config.toml
rope_fraction = 1.0
init_std_o = 0.0
weight_decay = 0.084
warmup_steps = 200
train_tokens = 447400000
Each number is 50 + 10 x the weight over its row's rms, rounded and kept within 0 to 99. Layers, rows and columns count from 0. The size before them is the row's rms in percent of the matrix's.

# layer 5 MLP up, 512x192, rms 0.185, rows 340-352, columns 0-191
112:54 59 68 57 38 33 39 61 47 62 61 48 53 40 21 45 45 42 39 48 55 51 60 63 50 57 40 48 56 50 60 59 52 44 45 34 56 44 70 56 49 53 57 48 52 53 61 59 54 50 49 34 56 50 54 38 40 65 73 45 52 61 48 91 60 32 65 42 50 60 55 41 55 46 52 60 44 57 55 54 46 61 41 45 43 58 57 41 38 64 30 44 54 47 42 51 56 30 41 57 32 43 44 52 30 56 53 55 35 39 43 44 56 41 57 61 56 56 31 52 49 69 45 21 49 52 45 57 58 47 47 54 62 51 30 58 46 47 44 54 48 44 51 44 47 58 62 51 35 44 57 44 45 51 51 52 50 57 54 34 48 45 59 51 52 66 57 60 24 58 39 48 62 42 52 39 50 64 44 35 65 49 50 52 41 74 55 50 47 36 46 46
093:44 61 42 56 53 43 42 39 50 47 62 30 61 36 42 50 62 68 32 45 42 60 66 55 52 57 48 45 54 70 53 40 45 45 54 47 38 43 46 42 42 37 56 31 49 61 49 47 36 72 48 56 47 46 57 59 59 39 63 58 56 57 50 30 41 65 61 48 35 64 45 47 55 40 62 56 47 61 40 51 39 58 31 52 56 56 52 49 55 51 70 46 48 47 39 42 51 30 58 46 44 32 65 52 52 65 42 48 51 60 39 47 53 56 52 61 30 54 52 62 42 37 44 56 52 48 40 63 50 55 39 70 46 48 50 50 41 44 42 51 63 65 38 52 53 58 74 39 40 41 32 60 50 33 54 45 57 62 56 56 59 40 61 35 52 42 62 59 43 51 34 52 56 51 42 63 53 58 41 64 56 41 72 68 50 32 60 57 48 44 68 26
096:36 47 53 39 55 52 56 61 41 42 50 31 62 42 38 69 63 66 42 60 41 55 54 42 57 50 52 51 46 58 39 51 61 52 50 53 60 66 47 34 47 39 49 61 64 35 31 47 63 61 49 49 35 40 48 56 49 45 41 64 66 49 41 44 36 33 56 49 37 51 42 39 47 49 45 57 40 65 39 70 53 57 52 57 38 62 39 67 60 47 68 55 65 30 71 36 39 40 41 40 60 43 39 39 48 57 32 65 49 46 57 63 49 57 54 42 40 49 39 40 58 33 76 51 38 40 30 40 48 53 62 39 50 43 56 56 57 52 41 54 51 53 50 45 41 56 46 37 63 46 45 48 41 43 32 67 44 42 36 46 54 43 71 48 48 39 39 49 47 49 79 58 47 48 46 60 52 49 58 50 59 52 44 56 48 60 38 46 46 30 48 34
102:39 45 58 60 56 44 46 66 61 60 44 44 59 58 55 41 29 41 55 54 62 49 50 45 68 55 43 59 50 48 50 56 47 40 48 38 65 51 50 63 74 49 57 39 60 50 54 58 51 67 67 30 56 40 50 51 39 49 47 65 45 34 54 64 51 53 48 62 67 62 40 41 58 55 60 54 47 67 61 46 62 61 42 43 48 49 74 60 66 55 50 55 58 61 71 54 44 56 56 53 32 47 68 44 40 37 45 60 53 56 59 41 69 64 52 31 65 38 46 49 67 58 41 55 41 50 44 56 44 50 29 50 55 62 70 68 60 58 46 64 41 48 39 44 63 50 56 49 50 48 36 57 69 45 47 50 32 53 32 55 53 43 38 48 44 50 44 44 52 49 54 75 61 45 45 56 45 33 64 54 49 44 73 41 62 45 43 54 44 67 41 51
093:58 41 60 57 41 36 54 43 74 55 45 36 57 47 50 49 61 39 48 27 52 49 62 46 35 54 56 59 33 48 29 50 51 54 41 52 48 53 68 52 33 51 28 44 43 74 42 44 68 36 43 48 48 60 58 46 43 72 51 49 48 49 77 46 53 40 34 43 56 44 56 49 72 71 46 51 67 39 41 56 46 44 52 48 43 59 55 57 51 47 49 52 58 49 47 60 39 62 50 41 48 54 42 33 75 54 51 58 49 43 65 39 53 64 34 28 53 55 40 46 40 66 56 64 53 48 59 34 44 53 47 54 50 69 57 48 60 59 66 27 45 53 49 58 51 55 21 64 49 46 55 51 55 41 52 63 57 42 50 53 64 50 47 54 51 50 50 33 34 51 40 50 48 54 49 62 50 37 49 46 50 55 48 54 50 44 57 39 57 39 32 64
107:58 46 48 41 52 50 27 36 50 49 46 41 53 49 56 54 56 40 36 53 39 52 52 37 34 51 42 46 45 67 51 42 49 47 52 66 39 38 61 69 68 69 65 36 43 30 60 59 64 55 46 52 52 47 49 64 56 41 63 52 54 67 52 48 41 64 46 71 57 46 42 23 49 51 65 43 52 49 49 57 28 52 60 44 55 57 37 35 46 54 58 52 58 38 43 62 45 39 64 50 53 60 43 43 46 51 50 46 57 37 47 54 45 54 59 43 63 54 57 46 46 35 49 51 43 36 50 53 41 37 50 55 33 40 50 41 55 71 34 43 54 48 41 44 40 51 40 66 40 57 41 51 33 48 53 50 56 55 46 67 33 53 29 51 58 41 41 37 52 47 44 50 46 60 35 34 53 50 71 72 50 71 42 49 41 59 47 32 60 22 59 42
092:49 56 42 52 46 41 40 46 49 39 40 50 46 40 42 63 57 60 52 35 69 46 55 46 53 74 36 52 54 51 55 70 54 53 66 58 42 53 45 50 62 50 63 60 47 66 49 50 56 44 44 58 54 48 55 54 57 58 61 61 57 41 40 49 46 49 55 23 40 44 59 54 57 59 57 52 63 45 52 67 50 51 41 52 46 72 48 53 34 56 43 49 59 56 45 39 59 61 56 53 52 44 48 38 58 52 58 32 52 37 35 52 43 43 41 47 44 61 51 37 60 78 51 59 45 64 45 61 39 44 66 34 66 59 55 42 53 21 55 48 44 50 57 63 51 60 56 53 47 45 68 46 68 74 56 61 41 40 65 48 38 41 56 54 46 46 56 42 62 54 55 41 27 55 39 59 29 68 54 49 52 48 55 56 50 35 59 64 20 47 66 35
099:52 52 44 44 53 51 49 62 35 43 56 49 67 45 51 53 38 63 35 53 50 48 58 48 40 39 53 31 50 43 55 48 63 45 58 50 35 43 52 54 33 44 58 46 62 60 50 52 47 32 49 47 47 58 82 56 72 61 54 28 45 47 47 40 37 49 52 30 58 55 52 56 55 60 33 60 50 69 47 30 48 69 37 57 53 78 36 44 48 66 37 36 45 41 57 54 46 30 61 66 49 53 44 53 36 39 44 51 52 45 48 50 47 55 39 37 38 58 56 29 54 35 67 52 59 55 60 52 49 50 44 50 38 31 53 47 28 34 52 38 57 67 59 48 36 60 44 46 43 59 37 37 54 48 42 62 69 45 36 59 44 42 44 52 50 46 53 42 51 43 64 46 49 50 58 53 49 56 24 50 46 56 50 68 62 46 56 37 42 39 43 56
087:43 54 41 42 53 39 41 52 53 59 58 27 46 46 65 54 60 60 36 50 58 70 46 58 75 67 54 48 58 56 58 68 44 49 50 55 44 77 70 49 47 37 68 50 49 55 41 38 54 57 43 39 53 52 54 42 34 38 62 54 43 53 54 54 48 52 43 35 60 48 47 57 45 41 63 52 51 52 42 62 46 54 45 43 59 57 44 51 32 55 52 44 49 39 47 50 52 25 44 67 38 62 61 63 38 31 57 43 50 50 48 35 43 46 35 60 47 50 58 36 55 33 61 54 56 54 30 50 39 33 29 41 63 55 51 56 38 30 44 63 48 69 49 62 40 41 51 43 61 60 56 40 51 40 79 47 57 59 68 45 43 73 52 64 52 54 41 55 60 50 62 57 46 49 46 46 58 59 50 52 47 44 40 46 37 56 36 33 56 48 36 50
109:51 55 29 46 50 51 58 46 49 52 56 37 58 62 47 78 54 61 40 55 53 45 46 57 36 58 63 42 40 43 44 50 52 44 51 54 47 55 58 67 37 49 53 45 50 61 59 54 68 49 23 52 46 71 43 36 56 50 39 35 41 53 32 54 58 48 60 51 61 45 67 39 52 81 56 46 54 18 52 55 71 48 38 60 47 42 47 55 37 53 46 39 54 49 48 52 54 47 34 34 50 57 65 56 48 48 64 63 30 40 57 51 36 42 60 50 58 48 49 52 46 55 54 55 49 59 61 61 35 32 47 49 70 62 38 40 55 43 44 47 47 65 58 42 40 45 58 62 59 46 41 53 49 44 56 55 45 33 39 40 55 43 51 27 39 58 57 39 54 60 68 50 39 63 61 65 48 49 56 60 54 72 41 65 52 55 54 49 55 62 36 58
100:55 51 46 67 50 49 42 45 44 49 49 47 54 60 54 58 35 45 61 41 36 28 44 44 41 56 45 43 56 63 67 46 49 46 53 49 38 60 26 48 60 36 57 45 60 48 36 50 51 46 68 52 45 60 61 58 57 50 56 20 28 45 61 50 43 56 39 58 51 45 50 45 46 51 40 42 34 53 61 52 44 48 77 49 42 59 40 53 61 55 58 67 60 54 54 53 40 33 74 64 68 47 54 41 59 55 50 78 51 57 56 31 44 48 45 47 46 62 49 63 46 32 47 52 50 34 62 50 47 49 46 37 48 52 45 51 67 50 66 51 42 60 54 40 69 50 50 64 48 57 65 51 27 51 51 52 66 38 31 56 41 47 38 41 50 54 36 45 61 43 52 36 64 43 47 57 35 37 62 48 54 42 37 40 57 51 50 30 52 61 34 53
093:56 48 44 54 59 54 41 52 32 50 43 54 30 56 52 58 43 47 47 70 45 68 47 49 49 46 63 51 43 47 54 33 38 54 51 38 41 42 37 34 45 52 53 56 30 52 46 64 52 40 54 46 53 45 63 34 58 38 61 74 53 40 44 46 53 47 39 49 47 40 40 44 51 47 64 47 67 49 41 58 52 60 63 48 46 37 27 60 50 50 57 48 44 25 51 42 60 36 29 55 65 45 51 45 43 29 28 53 49 56 50 35 62 62 56 47 62 27 34 37 61 44 35 41 50 57 30 60 59 44 47 44 40 57 39 56 31 53 53 42 50 42 47 60 47 66 47 38 58 64 31 58 61 50 31 51 59 63 38 49 54 45 34 36 59 54 50 41 53 49 56 39 57 29 71 59 44 58 32 38 52 54 49 44 52 52 52 37 49 53 47 51
099:43 66 67 24 50 51 41 55 54 38 65 57 55 54 42 54 54 52 53 38 46 59 58 56 47 68 54 50 51 49 45 49 35 49 50 46 54 55 58 25 49 36 41 41 56 57 54 31 58 37 58 62 38 57 54 48 65 36 32 42 66 47 58 54 40 56 50 57 43 64 56 56 37 46 53 39 43 54 63 51 57 64 54 48 46 50 49 60 30 40 59 49 36 60 52 62 56 46 46 62 44 36 41 69 49 47 49 46 55 35 48 50 50 46 42 72 49 41 47 61 33 34 63 48 67 61 44 40 57 51 53 48 58 62 61 50 57 49 67 55 44 42 67 41 86 52 64 65 54 42 54 57 40 58 46 63 48 50 48 60 56 45 65 59 70 47 58 67 59 51 61 61 52 61 60 47 67 35 28 38 67 47 58 43 40 46 50 37 40 50 53 43
# layer 5 MLP down (transposed), 512x192, rms 0.175, rows 340-351, columns 0-191
099:53 47 46 53 43 35 55 42 48 42 53 52 52 60 58 52 55 39 47 71 25 33 45 44 43 49 50 52 58 48 46 59 44 71 46 45 38 60 28 58 47 41 60 54 57 61 56 49 57 39 59 52 50 41 70 39 52 48 60 47 40 52 51 59 55 47 37 54 60 42 48 53 33 74 33 67 55 31 65 36 60 43 38 49 39 27 52 52 52 51 39 42 43 60 48 67 47 52 40 33 33 60 41 38 51 52 36 54 46 56 68 50 54 57 38 43 51 57 51 58 19 51 41 50 49 55 47 40 42 53 67 61 53 35 55 67 48 52 45 50 44 53 54 60 49 53 45 52 64 46 44 60 43 44 54 59 47 42 36 50 58 38 61 51 45 81 63 40 57 54 60 59 60 66 56 65 37 37 37 23 48 42 48 45 45 48 65 41 36 54 50 49
095:52 25 47 59 43 51 17 47 64 39 39 36 55 61 38 69 56 66 47 58 47 48 83 42 58 31 46 55 62 48 33 57 49 59 50 64 63 43 52 53 43 46 43 46 54 39 45 62 51 53 43 41 70 40 50 42 41 44 56 53 31 40 45 69 54 42 69 34 47 37 56 65 54 54 55 53 51 46 49 46 65 52 48 43 50 57 53 58 60 60 37 41 35 56 51 54 67 49 48 48 44 50 27 44 48 58 53 33 54 50 52 32 51 42 46 56 27 44 60 44 40 69 42 35 56 67 48 37 50 46 58 49 54 44 45 58 57 57 59 60 67 48 56 43 50 49 37 68 36 53 44 45 46 57 55 46 44 47 34 56 56 32 74 51 53 43 44 49 65 49 42 56 47 46 46 46 59 49 39 46 44 40 48 37 52 39 46 43 42 58 26 56
100:53 43 50 55 63 51 52 54 47 44 46 62 46 51 57 56 44 56 45 61 43 60 72 50 36 48 75 63 53 51 44 54 35 48 34 60 24 45 27 60 55 45 74 46 50 49 54 21 40 57 59 55 39 72 44 62 61 53 41 44 51 44 50 26 41 54 50 50 44 56 29 36 41 46 40 53 36 47 52 54 41 46 32 54 48 58 37 48 50 44 51 65 40 46 63 51 29 68 36 49 73 52 55 49 59 57 33 55 58 38 54 47 49 68 62 59 46 59 60 37 48 60 49 35 39 58 42 43 46 46 60 56 43 58 51 58 42 41 40 49 68 59 65 53 52 70 43 37 68 55 58 59 56 57 59 54 54 31 59 43 49 57 46 35 47 56 36 57 44 37 43 58 56 49 52 55 48 59 47 63 39 45 46 44 51 38 37 61 38 58 43 61
097:42 68 65 65 48 44 40 38 38 57 46 31 63 39 62 23 47 31 41 55 61 39 57 57 44 62 67 56 50 48 40 55 71 49 74 38 44 37 46 36 65 52 47 64 43 65 55 57 38 37 42 39 53 43 36 42 48 39 46 35 58 64 37 71 45 51 51 48 39 52 46 52 52 36 53 62 47 73 68 44 42 49 52 42 52 49 64 52 37 49 50 47 53 48 57 46 48 52 50 35 58 51 42 47 48 46 62 52 48 53 45 47 35 58 52 52 42 63 46 58 55 36 59 25 40 47 49 39 56 52 54 43 50 44 68 43 44 62 60 59 44 71 33 50 48 47 52 57 52 40 39 74 35 42 48 43 63 47 61 51 59 36 48 56 42 60 50 55 59 44 39 46 31 52 35 44 38 56 50 56 61 45 62 29 27 51 50 54 58 51 45 49
101:48 61 57 66 60 55 42 55 53 57 45 33 78 58 34 47 52 51 51 55 47 54 50 50 42 59 53 57 35 72 31 64 49 57 52 59 50 42 62 43 57 42 30 33 57 45 46 46 59 59 53 46 35 41 59 55 52 36 50 37 62 34 35 56 59 48 42 31 34 38 46 45 63 43 45 51 65 49 80 55 58 38 34 46 47 54 39 48 27 51 50 40 64 52 49 54 42 55 42 30 47 66 48 46 44 58 44 52 64 46 41 52 44 53 55 46 40 50 54 48 57 54 51 47 39 59 47 63 55 59 54 55 63 50 67 41 44 63 35 23 66 43 60 65 47 60 34 42 59 43 51 72 47 61 52 52 51 44 53 43 55 75 40 49 43 38 60 49 46 66 46 40 62 49 46 54 54 35 56 39 45 36 61 65 62 46 49 47 35 40 45 58
112:52 40 48 37 51 52 39 49 55 47 31 45 60 41 48 29 45 56 58 57 39 47 55 54 46 51 47 52 50 51 56 60 52 52 76 67 42 44 49 53 70 44 54 52 60 60 57 50 34 65 42 51 55 49 44 51 63 59 58 56 54 45 47 29 36 47 47 51 61 45 37 48 54 68 49 57 53 56 65 59 30 34 48 37 51 61 54 22 54 52 56 67 47 29 50 45 53 42 65 32 54 71 72 68 48 40 39 42 57 40 44 50 48 47 56 54 57 56 53 54 59 31 64 56 59 49 68 40 50 51 59 45 50 67 46 59 53 71 30 57 64 39 66 50 30 46 55 64 40 51 59 48 47 54 63 52 38 45 46 73 49 59 24 32 40 44 40 49 41 47 56 48 49 50 42 29 46 55 46 60 40 51 60 41 60 50 49 50 58 38 44 55
111:68 62 50 45 45 55 43 47 49 35 44 54 50 62 50 44 56 54 27 42 44 49 47 79 47 40 48 36 68 64 50 53 52 44 50 67 53 69 45 53 52 60 56 40 34 55 53 46 56 48 45 33 53 55 52 57 79 61 48 52 48 40 51 57 67 50 52 55 85 34 53 31 55 38 54 43 50 45 45 59 55 43 57 57 48 58 48 57 44 39 54 46 42 53 48 58 55 47 41 41 48 62 61 46 60 45 45 51 57 61 52 58 41 46 46 42 46 41 31 41 58 65 49 48 29 52 51 30 51 58 46 45 37 49 51 37 38 38 81 40 30 48 53 47 54 47 42 33 49 32 49 53 54 50 42 60 41 49 46 56 59 49 73 50 67 52 64 34 56 32 49 46 57 66 53 51 61 43 30 60 39 44 56 45 47 41 37 54 67 47 68 48
100:57 57 34 67 56 49 48 42 36 38 41 61 55 48 46 46 56 65 46 51 51 51 55 61 40 39 64 54 60 50 53 59 62 25 51 69 41 45 56 60 51 49 46 52 41 57 68 43 45 52 52 65 46 63 49 58 46 48 58 59 46 49 64 66 41 46 55 38 54 52 54 60 57 21 39 50 52 58 45 56 65 56 49 61 48 23 37 45 63 62 53 48 58 57 40 47 57 47 52 68 66 52 54 41 51 46 43 39 46 43 36 41 48 62 41 55 59 74 45 30 49 57 43 56 73 47 50 57 51 45 55 37 52 29 51 45 49 45 52 53 52 39 57 59 33 51 34 57 43 53 41 42 49 21 44 58 54 59 48 51 62 57 43 44 74 48 41 50 53 42 57 43 18 60 50 55 51 50 43 41 44 45 43 76 47 31 66 33 58 42 52 57
090:50 41 61 45 46 57 43 44 57 61 53 62 45 44 52 40 51 48 59 68 48 46 46 45 48 51 57 40 49 60 59 54 59 18 76 51 51 36 55 54 45 14 56 66 58 55 43 47 53 46 42 46 74 62 40 25 61 68 63 41 57 51 41 59 57 54 45 37 33 35 39 57 51 33 46 56 64 47 37 60 58 43 48 54 49 67 52 46 50 34 47 56 51 50 42 61 45 37 51 38 72 59 31 62 55 51 41 38 59 52 42 57 41 41 39 45 51 42 56 51 40 63 50 63 40 54 54 46 36 62 50 50 57 40 53 51 36 52 58 41 54 53 51 52 54 60 54 48 45 61 64 45 57 51 55 57 49 52 50 54 68 61 75 46 58 55 60 57 44 47 57 48 33 61 63 53 46 52 34 46 45 74 40 37 58 46 56 48 59 28 33 50
102:43 54 46 39 59 29 71 50 57 53 50 56 49 54 61 24 48 42 49 29 52 61 47 56 37 34 40 60 41 67 63 58 46 68 55 47 71 41 68 68 47 38 61 40 42 56 54 40 44 55 47 39 54 51 45 38 54 47 29 37 44 53 45 43 66 51 62 44 25 48 73 41 59 61 54 54 63 49 49 49 53 32 48 52 57 35 59 51 51 50 61 72 50 52 41 26 59 53 54 40 45 48 51 44 35 63 35 37 59 46 58 55 32 56 52 54 49 50 56 59 55 46 57 43 47 43 52 53 66 55 45 34 49 55 50 23 51 46 49 45 40 60 59 49 47 44 48 46 47 46 42 43 51 56 57 50 65 57 41 36 64 42 55 54 54 46 46 58 60 49 42 32 63 48 50 58 50 32 44 53 61 38 66 39 40 71 35 38 47 35 42 37
097:39 62 50 51 58 60 47 49 57 60 62 48 52 36 54 65 52 55 51 31 63 36 49 37 51 61 40 45 75 55 51 40 73 37 58 33 57 64 58 37 54 30 53 44 52 41 38 41 62 66 53 40 45 53 36 45 42 44 61 48 42 48 35 67 48 54 54 42 40 39 44 52 47 52 55 45 45 58 54 36 35 64 48 57 43 58 43 65 59 46 56 55 44 55 72 68 53 35 48 70 36 60 32 39 42 40 38 55 65 42 47 43 52 54 48 63 29 54 28 49 44 43 50 59 44 51 53 55 41 54 58 43 63 27 33 61 73 55 52 47 49 50 53 60 46 47 55 58 34 69 66 42 69 49 44 42 66 56 57 37 59 42 54 66 48 51 44 42 57 33 59 66 44 57 59 46 37 43 53 52 42 55 49 40 65 49 47 44 48 60 49 46
094:47 42 51 52 51 61 51 50 61 55 29 44 50 42 25 52 55 46 47 43 30 45 42 60 35 51 64 46 48 60 56 49 49 33 43 50 63 51 50 45 60 43 42 58 45 54 46 62 51 74 59 45 58 54 57 60 34 38 62 56 50 40 48 61 64 37 47 57 66 43 56 58 65 55 19 47 63 64 64 30 47 61 27 44 49 44 64 49 37 48 61 51 64 45 52 50 33 56 45 57 65 38 43 42 31 35 56 47 35 52 66 49 46 45 53 51 69 46 40 48 49 45 66 50 46 53 60 66 47 46 49 45 33 49 38 47 48 45 48 55 47 64 42 67 47 39 46 52 37 46 44 27 46 56 67 52 51 57 57 42 55 67 59 34 34 41 59 51 54 61 49 62 44 44 35 43 51 43 66 62 64 52 32 65 53 52 51 57 54 71 46 44
# layer 5 MLP gate, 512x192, rms 0.181, rows 341-352, columns 0-191
101:55 53 54 43 59 35 50 51 60 49 45 54 50 29 47 41 47 58 75 59 61 56 45 49 39 59 49 64 41 51 43 37 63 52 49 43 65 47 55 52 45 54 42 51 37 36 44 52 67 59 25 52 37 58 51 30 44 53 54 44 46 67 42 45 51 44 50 64 46 43 46 33 60 55 34 39 39 55 57 66 47 51 58 36 50 41 34 47 38 78 38 40 38 37 54 43 30 43 65 42 48 44 70 70 52 38 38 44 45 50 52 60 41 42 64 33 64 43 41 46 62 35 51 54 41 62 63 43 66 51 49 37 42 62 40 42 47 55 55 62 56 49 47 49 59 64 37 52 51 75 51 44 49 53 38 50 62 37 46 54 57 16 44 61 53 50 57 41 57 50 58 47 63 64 46 48 52 44 50 63 54 54 63 39 49 55 44 52 38 51 42 67
097:50 40 45 49 50 65 58 68 39 47 49 34 54 31 39 53 43 62 49 59 54 44 39 50 66 55 35 50 52 40 41 42 61 33 51 48 47 56 34 53 41 44 38 50 52 42 63 58 50 67 55 52 46 34 46 51 53 64 60 49 52 40 37 54 36 56 50 43 54 53 52 43 53 51 43 52 40 65 42 60 56 57 58 63 37 42 53 56 57 45 44 58 58 55 67 43 36 39 36 37 70 47 60 50 62 45 33 45 46 66 52 44 53 46 66 38 44 66 51 49 40 37 58 51 31 43 47 49 54 41 75 48 59 69 66 52 52 32 40 45 64 36 61 44 54 62 25 41 49 48 54 52 49 47 61 76 52 60 62 58 59 58 67 53 47 50 23 43 64 51 64 60 43 39 53 53 36 60 35 61 51 47 69 56 58 70 65 43 56 45 48 39
102:42 70 56 47 43 40 58 59 32 65 44 48 60 46 37 52 43 62 44 50 58 61 73 47 69 43 39 64 40 66 58 36 56 52 52 54 56 51 43 45 47 51 41 66 44 26 59 63 52 48 77 44 53 36 42 78 63 44 31 66 54 71 46 64 59 55 56 42 41 39 30 38 61 43 59 56 33 58 55 44 43 46 53 52 45 65 61 44 53 59 31 53 58 46 38 40 51 35 35 46 50 52 50 59 42 42 49 39 49 44 50 57 49 59 42 54 56 48 51 51 33 43 52 46 52 52 54 61 48 43 34 45 44 55 46 50 40 51 54 62 47 56 46 58 62 51 44 56 58 33 49 48 57 63 65 36 57 31 44 63 61 51 30 45 56 49 40 49 42 60 26 48 45 64 52 54 56 20 46 49 54 61 60 54 49 53 53 39 67 48 54 50
104:43 46 53 45 40 46 55 44 74 47 43 60 58 40 61 55 43 40 56 51 61 58 58 41 59 48 49 42 57 52 57 58 24 56 37 41 39 55 57 43 45 47 44 56 52 46 55 59 60 39 38 52 40 51 33 60 58 43 44 40 32 48 61 43 36 43 50 34 65 42 53 38 69 42 30 60 61 44 44 46 61 62 57 52 50 58 36 31 53 60 27 55 35 48 43 40 38 54 50 53 49 50 46 38 54 46 43 64 42 51 53 52 37 53 52 60 35 71 46 45 43 53 43 56 34 52 67 50 49 52 32 56 63 64 42 66 42 51 49 55 47 51 54 59 54 41 53 46 43 44 52 38 43 54 56 37 42 48 43 53 54 43 49 51 59 50 44 44 51 42 36 69 67 41 64 54 52 46 36 40 51 77 26 23 64 66 46 48 83 50 39 58
095:65 52 56 57 50 44 42 52 38 53 45 50 43 51 54 38 65 58 55 36 49 44 56 53 49 48 73 52 45 49 62 75 39 60 47 47 40 64 45 38 42 59 42 63 35 49 58 37 37 31 58 72 52 57 56 51 65 53 42 59 40 35 47 46 50 48 50 60 39 47 56 45 45 47 44 43 72 70 44 60 48 46 64 58 55 33 56 54 54 42 53 39 48 39 44 49 60 62 61 79 46 31 36 50 58 68 43 57 53 62 61 38 71 37 55 42 58 42 49 55 34 39 48 33 54 31 49 65 65 44 44 41 51 51 44 50 34 62 49 54 55 56 53 36 58 48 60 39 54 54 56 46 49 76 49 55 62 65 52 43 45 55 60 36 48 50 49 63 49 52 49 27 43 54 45 80 55 51 69 53 38 49 59 65 46 44 57 53 39 45 52 51
091:40 67 56 38 66 53 58 63 57 41 48 44 42 53 37 37 61 47 58 58 49 33 65 50 44 52 60 29 43 56 58 50 57 55 56 56 55 25 42 42 54 77 61 38 51 60 51 53 43 34 61 51 63 53 61 44 65 71 41 45 70 37 55 40 67 36 46 53 52 59 48 59 40 41 45 45 47 42 51 45 57 56 50 53 49 52 64 60 39 62 64 61 43 46 60 46 48 42 49 57 58 54 44 62 60 53 39 52 57 58 54 59 74 46 37 54 39 55 46 48 45 41 50 47 54 38 46 41 62 39 47 44 42 33 56 49 65 66 45 52 43 45 45 51 54 51 47 57 64 52 50 45 20 39 52 40 59 63 56 44 65 42 38 55 47 59 73 61 49 52 59 57 64 58 46 60 56 58 78 54 47 77 64 67 45 63 44 58 50 38 40 52
101:43 53 60 43 58 34 59 54 64 51 54 41 46 48 50 62 40 34 51 59 57 43 54 48 56 45 58 46 56 54 50 63 59 51 58 33 39 51 35 30 45 45 60 53 50 35 60 49 64 53 40 56 42 60 61 40 46 52 44 59 59 63 26 42 63 36 60 36 30 31 68 58 42 49 50 52 48 46 46 49 53 50 71 52 50 52 36 33 41 61 51 63 50 46 49 51 41 45 51 39 39 61 53 59 35 38 61 38 45 45 63 60 59 52 66 62 54 54 67 44 45 52 44 58 42 53 55 59 66 62 48 34 49 36 58 62 39 38 48 56 55 56 72 59 37 67 54 54 38 51 41 35 43 45 63 55 60 41 54 52 40 36 38 58 37 30 35 51 64 59 55 52 54 56 40 60 37 45 34 48 44 66 53 61 55 32 61 40 47 26 27 60
091:40 64 54 59 52 48 42 32 56 33 52 65 50 50 50 45 52 47 50 42 47 44 60 41 55 63 44 54 34 54 26 39 41 64 34 63 58 40 42 41 47 63 49 48 51 59 29 55 60 33 64 56 76 69 59 43 55 58 36 53 60 59 69 57 45 43 31 36 59 40 53 54 55 62 47 54 49 51 50 39 52 63 53 53 21 54 41 41 50 52 61 65 41 71 68 46 44 59 54 55 61 51 52 46 39 51 55 39 63 49 43 61 61 61 53 63 32 45 63 46 64 41 58 61 43 68 36 54 70 28 53 46 67 48 56 54 60 43 45 67 42 38 62 55 45 52 39 45 38 50 44 66 60 48 50 64 54 45 49 52 55 65 40 51 36 41 53 37 53 59 58 58 41 62 60 43 55 38 45 59 46 50 50 38 45 38 51 49 50 53 40 32
109:53 61 52 55 35 56 48 40 43 57 32 56 38 41 43 56 54 52 53 47 26 46 51 34 55 67 30 38 59 48 44 59 61 38 46 62 52 43 41 55 43 42 53 41 47 40 46 47 29 61 44 46 57 13 39 67 50 53 45 39 45 48 34 65 33 53 58 59 41 51 30 60 67 34 45 47 58 55 35 60 50 49 46 29 41 52 47 54 42 42 52 32 60 45 46 54 53 54 43 58 52 55 44 35 70 53 32 50 58 49 62 46 46 54 67 66 55 63 49 56 53 49 57 42 59 57 45 54 61 35 46 57 66 49 53 47 63 40 55 49 54 45 33 42 67 42 55 31 33 54 56 33 39 49 55 37 59 37 38 52 53 44 46 57 50 60 46 38 33 48 57 39 65 69 64 47 33 43 56 53 46 57 46 46 56 71 43 42 48 44 48 61
095:39 46 67 60 46 55 53 30 64 44 14 42 46 54 63 62 57 49 53 44 51 45 44 53 56 47 52 60 73 40 49 36 55 45 58 62 47 47 47 42 78 62 50 46 43 41 40 55 59 45 55 49 66 57 61 55 39 46 41 53 44 52 62 35 62 59 52 50 74 36 29 28 57 47 58 46 64 56 57 52 55 41 54 51 72 52 53 63 51 55 41 45 55 43 40 47 47 27 33 61 43 59 34 60 62 69 43 65 51 47 54 62 56 54 39 57 54 45 57 50 37 64 42 47 56 45 43 46 54 73 49 61 58 43 41 42 61 34 56 66 53 42 41 32 55 52 45 42 44 55 55 49 41 48 55 48 56 30 46 62 47 51 48 31 60 65 57 60 49 56 35 65 57 61 44 35 44 44 50 46 53 60 56 50 38 38 42 50 66 52 56 45
098:36 58 65 49 43 64 46 33 70 52 46 62 25 31 41 55 60 51 51 62 48 49 38 39 40 54 47 56 37 66 56 46 35 55 44 56 63 37 38 65 51 49 51 42 58 55 56 60 38 58 50 58 54 60 36 45 41 55 58 50 50 55 54 72 50 46 52 55 61 50 38 38 45 74 44 31 58 65 62 37 41 38 35 57 44 58 42 72 53 33 41 49 56 52 57 60 57 52 46 58 63 37 38 59 46 54 43 45 48 55 55 38 43 55 49 61 72 47 35 52 52 61 57 48 53 53 52 49 34 44 45 59 41 50 60 44 57 41 52 47 53 55 32 59 50 22 41 50 46 40 41 61 47 45 37 54 25 53 49 58 68 64 44 46 58 61 37 42 66 53 45 39 38 46 39 54 41 51 54 49 34 49 57 51 54 53 76 71 60 44 37 51
094:50 60 49 56 33 37 26 58 48 38 41 64 39 42 56 41 43 44 48 62 56 51 43 36 47 52 42 31 41 52 46 45 49 59 51 43 34 46 57 61 48 50 44 39 50 56 55 39 48 54 33 54 43 46 53 57 35 59 48 37 47 71 48 43 58 45 54 37 51 52 74 76 46 48 62 46 62 61 56 48 34 39 48 48 46 53 43 39 59 42 37 55 37 70 45 25 69 49 66 46 63 51 40 52 40 48 50 50 42 56 59 46 47 52 44 40 75 28 42 51 46 52 54 40 39 53 56 53 52 56 72 54 60 79 53 51 39 47 40 59 44 49 63 38 75 50 52 54 39 40 56 56 35 53 46 57 28 49 55 57 53 52 53 42 48 59 66 62 63 56 45 39 44 74 62 46 60 50 37 48 55 41 39 49 40 30 62 58 48 51 48 42